Part of a small language model's weights: untied embeddings.
Each number is 500 + 50 x the weight over its row's rms, rounded and kept within 0 to 999. Layers, rows and columns count from 0. Numbers have three digits each. The size before them is the row's rms in percent of the matrix's.

# layer 6 attention query, 256x256, rms 0.105, rows 0-49, columns 0-63
107:481411483546540498446491468530515412484591484480591505516571492516488448482493484430419467521436499507496543470408465490461412541486533503516390535557362564581474506517464501553616443449539490
102:490593554561376405517489439546487493580595562546432544417537483465529580481460470506547369477445526513515487528583658493519563469484500514433576403502534526475499541544447402471462453557513460
098:542482592473548478465454493450443504466543495542579455454466621559509489475540384498381500582507461490509482403523400494451584513470564530501492477458450495537471434472498575432528528500422534
101:549521500434480448479499522433492445506455454426487523469456537444523444553496492546500464476503544463546532428478609490555417498482530501489557577469603579587416454389486508488528387492495451
095:528505474463530564522516518465443505547569527538572509454481518431534512474429462499502547436490489565504481444538517549498537554518524520478568555459562381515469485536611484492528468512473440
091:530473485447473469407541458397566523527628403497485518462490472544505553472519395509452556446460518533522471523523507477516586479535481510462451510543467514501490532581590516536513456458533607
090:433523481489562520486458470550501549512495492529519529502478468467486465579458563591468560419466401546434440536515459533528472542543560503484516520526497450608481569477504360408573495562513498
093:530564481514542609549487510470555610579484496537512450606538516629513423480482531630469513506478481476460516426441531513515497468561456489516557600521488450593538534443384481554563576504507513
101:417502548601476435479515486488481489445475609409606552409527507488427452529494484498573502606397453480503555537482580475516568473485549465487508555515501509574461364460463530492512500536547523
096:514516508491471613421550441562597496531529484493463550520503434506354444461473509466457595533500488439389557566508517516441549431579565575517588461570422400470481454479536550536511570530475484
103:511474511480504541541508492480529550555576493408492489578551419426464481535528569571541478466470474513548509482510452443568527496502479506630454530526550480560500437523521488495538468457503491
098:596587512506502602492557541517492481483538490572558501535428527564474514513541537492476498599459423508422492468445578459598612405484436526431530461586514448551483473691561420516527524584528556
108:551428536429495532550475514469408454454538482492463495585467508511486544486435587459454507491410514522466569438475398521490473545380548491569509536498533560407361518505484505481505480519519483
111:429520463403530534534561531601489474489588557473508515539479349468514493552489501430561580486494557515429515513473326480616500554406473420531501416474531531511427505459517486512539478404531533
109:401471509603570511574482527446526549531549457468488504587468489406469548504459611515518518553526557508455498545486451504415503517491534426557379560484572509573534453421500527567499492590422474
106:488498595533489542433535548411444485452443487454529527596467497511438454476547461462544618541508504517473492589513587490511554466452482563428488487440465529487415469585483494606522416531528509
105:553593493527521407469556558502479450554538522461508516394463478518368481540494525419617502494473452494473525375475498558408516534456452511519415558588425662481636518561422467513431519488509540
102:485473476508501524522524497494403461494505482558583450486464537453550461518454568461476461598419495478546580591565546497481547416582509450536484512474418511484457487621425484502435583546558494
107:502529511468575484476495507482473499508482513531488461567404504454607415505529482479451532499491539505523488575428518431524533412509449437492309413566566485552450526525470470495535445586523498
100:565574439501501579446503496569563559542648451467553559499526463511485533530529520430470462479486492557438476554455446383575482483376498438449482512504437455552455448516475484509442521540481516
106:430532554494593428483513399367475418452475509412492492498535453509414542526516512515470597495436430443448505508484422564489505467494508554441499552564537608534591444487522556494477484591561505
110:487549497577401521489420485585480512568500536474446506454448476459490526507591355529508537522539496512514609494390495538450532485449484464599527468467516480484520546519445520557452420505553519
107:503544513545401509464454568646566484551548458498590510486500484528507484477481574505440478519541548515538482469465447502461548409449529533483492501456541556555469488562425484444481492504461489
109:591501537458548434494447472612510392592549560576498543497522451523465392489487527441436404540457478475498459415545512482519485528450518535449475444463474563479439556443462531593454457560538402
105:507490382475524436429587475432496473525472457585495501475497517461535499402540473480490529595585437538513482492452563588550496479558552501426465532490564491417495532514493421531459492489547477
096:586587459492420447478496499479472449487576536375537529552422450444408511421551510490497546521385551533486433435401412481477526545451501573532513421506452535459478455525538512445479495539611466
101:449457459535490469461435451546535442539590432486466525533499602618452539487536470481519450519495522494574520532548522535577470467466526474443506439490497545445511521456580377585550513510448550
101:426532497494590539539507523535413464457520493491477557483501564552545558529476508476491498555449522573487583485486569516579479486484492573464541497443438414449503499423478487518450624528536457
106:551546491439516508423445446547370486448439517536476496472498474490545489546530556475559488467547532413448521511490557420453533475458508527446498586497436425562574470498471485505551524506511490
112:428514529429519489498546547456545568553543490438497439547568550468548465554495446445528459480559449586554443479533454491453440426536545497555468510535566479525472526484537543458400449502507559
105:563534434507511529488564473490555627563456502620503437484529447473528452540672458559493534543477513522495501408510457563608509532452494528424532466501503578445495554478430423505473426499546555
095:514477505581483598479497430441533494479507502512463542487513533562484445426509589492499478423585530521479426431605507487534636479552554488492424469588538542566468610511484533510452547597465564
109:476567412552510475491488513463526585499619597509499422534477535510498549519393563422495460579553532483514453551475574528566529485591494472411469541511523515436599505560541460469541488458477430
101:443497529496497558510512479508505524511551382587494582532501475500510409573486429492444546495479495536380561492552513491463571471550508505518473459583471487525471517492465496505490503565422599
089:428445441490428451499496575535578447508577481479596522515464514487398390447513539507559528526609594506518465592509425563499452435455375503527568478598457465528539568455460480562479406621504489
101:478460451435463453509488486495485477509542486468433398538575428476474461527539550511512505530470523473580450446506493405499518505508479502433350486560513504363531430581499587460468479535528525
089:515445480522434531425432483524584603482540546512541452527589585572431437446549466512400482552486496500537523574480500537520477531465637564466379504484482534493486449574510469535549480543497553
094:491485560538482546529493475550644486485470414498571569447516572441533554533464484418586563514488416488499478446472481512467569515516537509457517473477504583534466567444544550420578544523531612
089:507455490474444505475557526498511478401470356471439482520473423452592444387483584525414562482533457517443557457568471481558490542554549507585506555417369474413440433477427450487486539462477494
091:577452483531475505457516510438552463473572597403528463410535417445528554553550498499513436564499436513539505452471441496592463533544475469453481490435459466569491524578479422534477623459554412
097:527460560489602436472521512453400515571494559412512504494504437466486520434477485523514502552500524473493529515472598421571458563496486445505522461479463565476478468487539525436459470540469428
105:428519508489572480554465487574477482475413578463452449472495497501521408484521494579525411516430525481517483541465407464448407549504545428519425508596501508499555449519538441447571549540531494
098:535518342456484517610443458561525478456499479576458475472471548489505508586492527475477585537499470543510524577522538423471517476543529498493426434538515416457544524482513526494447465500593614
105:464562528515494529569541497582503475463502455485448544523495447502450538405514494598550558542489522538554500506505532458475483409523511500494481559544490489537431569505426437430505474538601500
106:488517497501532442463499509533451481491464469547461532425465505582475492459561413517345485533575451538477529488569537484550576452464418421477414527518580565529424579426533486429413467526421539
094:522484537357501549478531567479551494584470421504532492499486531590507464512600532530494570527454361508493558516536577550398479466521516535498550519503509512544479528451557468510493492529448492
104:571456372523344504467442437423457498526486456502450424516348497515556583492502470495522549543470511557492481508569448549532510510575552552518556455592568462536600485523517505539507537511461471
102:576521502542469518504512378473464460521432542570591486535554395468524520563463515521433551518426448564534532559540491522537503432463502496531564474499513508469483490617450598459507482518545480
094:496464569465508512511521528615456482441569498458512481530594519471409461510572599501478529549644459501480489520458525558564545562502529487540569450561440532468476433487444486479455534549549578
101:523513505444498481365564443488516506540507509546505557593450403534520605525498496503482490446445433510531509497514507505520526549485590602477568455522467537513537529433560487487573554491470462
# layer 6 attention key, 256x256, rms 0.108, rows 0-49, columns 0-63
094:448432453425523474496623476624495455519349442583506567434517538568531469448465516593527464502517525569530432523429521504576548560402473513478524457443572546575461411501577495477415556498434516
095:518429464469538555510578513528523473494459503599520522523529499537409475507486480496553474533560630513578515520451477467505465473617419490543505492432446478531505579390576524503518504520455521
092:500528463431550563476476492510511441553444547548485497431497554508514523487451483533520530517511567485482481522442500566428525557389526487441461576469422512485502602544444463482488513554481414
094:573447529545533431513511500465544476462538482516461557512508446562602429458523482520535471508593523456492485575519452417469557532465473499581486458458467501466418512421541504498455515505528529
095:455551528588398524508571475523469456426490431526557481493531531562456443526533523412521497574544513537508524466426485481484518516547555533589537471499457410479521552473498436421532498503446515
083:522518431531529499571520562531486609499502444475511501456480454574585535469460459491507399475525534483538494516390495458430420560562510492487572551523443533442474545530545519450524476404477509
089:480550549462436488540443503462535482539546459570552487481441460486460456467507505446503484584564528516622521534546447475438432425484558472476551566497465529515404469450607479545564472529499511
099:451530510510541463530423518359554551469514419473521546552490458483464396443473513573546496558444509431522478539514483560466557524563491453573450501541560535512483588509568560593453607475547427
098:524456512475551415490436535607549406440511499472435575562463550431464477509529461510539604502573495474544506492564585493544540428615529526513538483493519480509498579442521425567544459465526543
102:528533427484492551536566559533501503438457512519500475374474624540551496435498605484557477450507538560497526569518469456479472508497525387451465467575538408534531567515507440331529461461467499
105:456466505405527534596458525534498511376518568465518408493552517463458505436505479500535473547530432641515463548549429542492518513465467425460497562603636572517478576443533430448532463543468495
099:533495459470543421477488490470529464456636530513532481485396500531578435472497493479479550482485536453557497555454507525480472575453415563545521524475528435504485475495465464493520583244523490
101:479551451498551509431503456528461524487548440511512408581554488507481523542511450503475467490531458473477501596572508531413423489412478524439517477505484458494464511549499552471477568625511396
114:503452565508481513534514432417521536572485460458512489517595508513452453461362437436505471488479482628526505609513605502577499487530461546548467497554525519546449499552548439484451456541477488
099:552567445555472542499500488465530483501557534538527467467475455503460540559553516504493533434574448513504490579435494512505537513509439506523550480430518489546457501505469506520523477581541509
102:596524489481524603481575454520473419464532525383451565546432499549513496492444473541458496395569481472541535552528539501554525517445510568518443523513512535546491567467552480479460549498431504
106:423464556534472596410375529428551535416515541450411476517516533588452581497483484465569543547503498481447418474482507498532464577543490541436474483446519535414530581536553482484500496483490445
113:510481515450491523573511509472483534478545538433485368553435568522513508482533553493539543538554461487541527380413486687475526410480553586539517462472433480538427490503498569481421524485505502
110:472507454565468446536472547519512535498527439410527577553541525458457502450456475577482422456607549574547471548492503489490466479560477511496489538428471512449548519500622525398461487413435549
101:448549517515597569512542456563590428573453564511458450510503553568471435509472513527484523535437487464519605464446556526569448409473549538552546544551517497497504500485583569459606475415539522
111:543524515519490527515443504465514557480491562549481567526539401417519546463569499627554630477363535477531565494440502511438456534461458496494516518483462574556491622556485444514488548501517512
107:495530553531541402512436509567457456482429484527501536520470481463478495542470490539509453480561510512506575528509504462513519559451562529541346471479472452554631454548498397445500435469374538
110:492533522410446494433445393504460499506452543512448488473477576517466513522567500565468418560428422446478496542530672521517509492513507481474525514464556440522482472488517618554500459445531517
108:584523559633497443393448583502496466475466475463453456556614507499487482611497523561454452535574506512492428457437432569532492488462537520421419419464450572553440477503444556569533513464482461
112:477485518535413439453477559542524462545461425547451433417570469524500513531475550507507496425502466457484543513453507470486456406499494485394470568500600567496537475498551488482505475610413557
102:495481492504516494481572572523522537575409455508460478456564522461541475470571552475593505565471557522384446482496440489515495494530486498573526483481515517452484447480470528502501412629474568
107:494569516465454484510553466464562473476564544502469572487489545461428495516496453456524568480454450572539535417504501393520530500467442486520546531518532423518458423566495559484488378375524424
103:456478603538476527427533553464515468464526553579573434426501471600452497472492548460605481575529516484436534511468460486560486460366526445632478582474535545468500528523550492540539581465471391
110:437520497517467500519470430498522502524530449533490607410524518487469467426415484451515504596521529467483493438483479486466459438437469598470550470455523504501525520430532447558460588525556488
111:464502477428519545518537478522517535591428519396617435508556496493458566648622499529511413548452458396491453500525524529412467509420558447495449578509592445541472598505520488391515516392561573
108:551569504445520687491488510488387482482526513551514524470531610501511547482541528479497538489417517519499494586498536466504549492561519512432539560510511454526512473497478506617443473568529614
100:536466412536388496450567537489485479478515579539445577444612394496521462538620483520510536407490471487429491544375493545409452444454396481484484452505537453426495464555451558530476445550511587
093:485493461467485552474471446513475472462511534489415443489433515528597545493507533481489490462499480440488504535534543562513473513532538512455487584521561440566524575463506501549511457549557434
082:478558445537485412472515557561482426575605595549469448354475573528523506454523484510473522616540473541561540543440547507461474550537444588560524513516548494488498444518462489492429604490554473
089:548525486602483469458476478475474434528412524477474531479513436486530539521543462609453520461446562440459439503453469480409483559564495537515461552549606500456524409497515445488494482541471470
089:619524499521472525396534413419536578533470506449567536588545432550542471595534420553488440454553485372507562481515457492481500565489497484487557479389488489472488571527468557450527506501495435
090:410561457463495446599448478490465422515485534480508444562511495477510411463517521492464546495571528487561513456450470486504509606430503483567546497536498446501565526485542428516507498513439370
096:509637506491495571550441540550508495545547640508530424518464569505531436626507530513514453485417590515552521537468470545556559419491507461409449507450494489484467435465437462509528487463429496
100:490473523499486531529506433458490514499439600512627473488537489529471497446509549574579496552514603560556530548461489515488514450511440547489537522455538510520507533593592530547451593400474505
087:467519498408548444543484435495561552476421514429523569652444455562488414481443529492435540462578518447429502498478545541581564568457413480536483443538506503530451660459441586492482482602461498
092:430414453545510513483425529547358527458466474523519521592491487551530509593482471553465484493505535517503481382512500493405457564589516452476492527491524506443477463397451499420528510527400498
111:508450520496541486434525382488548507446523506515468531399518549473470537501514443527548469386479517514498444424534499488510491552511471513538389536580508511538473442517624490390469431465568520
095:590515569495514503535531458546454442437473527425482410537523539496529533526461554551465358452492533562599555492514481524551508471466580452528418544433445443511520558569494502469513555477469513
106:574517443435435479493446561539518425486555590475551533406560515528555531512593499586470565448527433493465411475536460487551564541570440533574591521518504499618530458524540537462518554537625603
107:484450513560536552547490592676485427462526616472499486413462534516523527518479463470541531500448493535579454460449526460396383471406506465474536522579532527472473481528515567393488489471555442
092:519512525533491399396409444506346558459504520487537528358514516501571540612493523485519513521544452479494528560543519504462553479405542554496594537530570558689538493544546505534529526471467523
111:434523498521475495595511495494444509538480544473462579473510450509499554400636492552456506482472390550531474531498442470443533368531484440537413412458513476487498507480498443559555517523500504
109:535503419533654472471475427459540516468465554491523488547545396511588455466593467324536485501527435506444556468555595457557504461587517464446576495526562525531515511500468514558564548477501535
096:514462405457547417510532546533611475535484560485496486518477477440455494531530476419509544482471469543511533488469492486479504483429498516521509532498616492543498470486488380498534511460535496
098:466481458588431392539453583466587486431443603551518503526609403458546483544433549534631453489502482535503587442479466550468414491482476475589508517514499464557464415425451553443534480406521494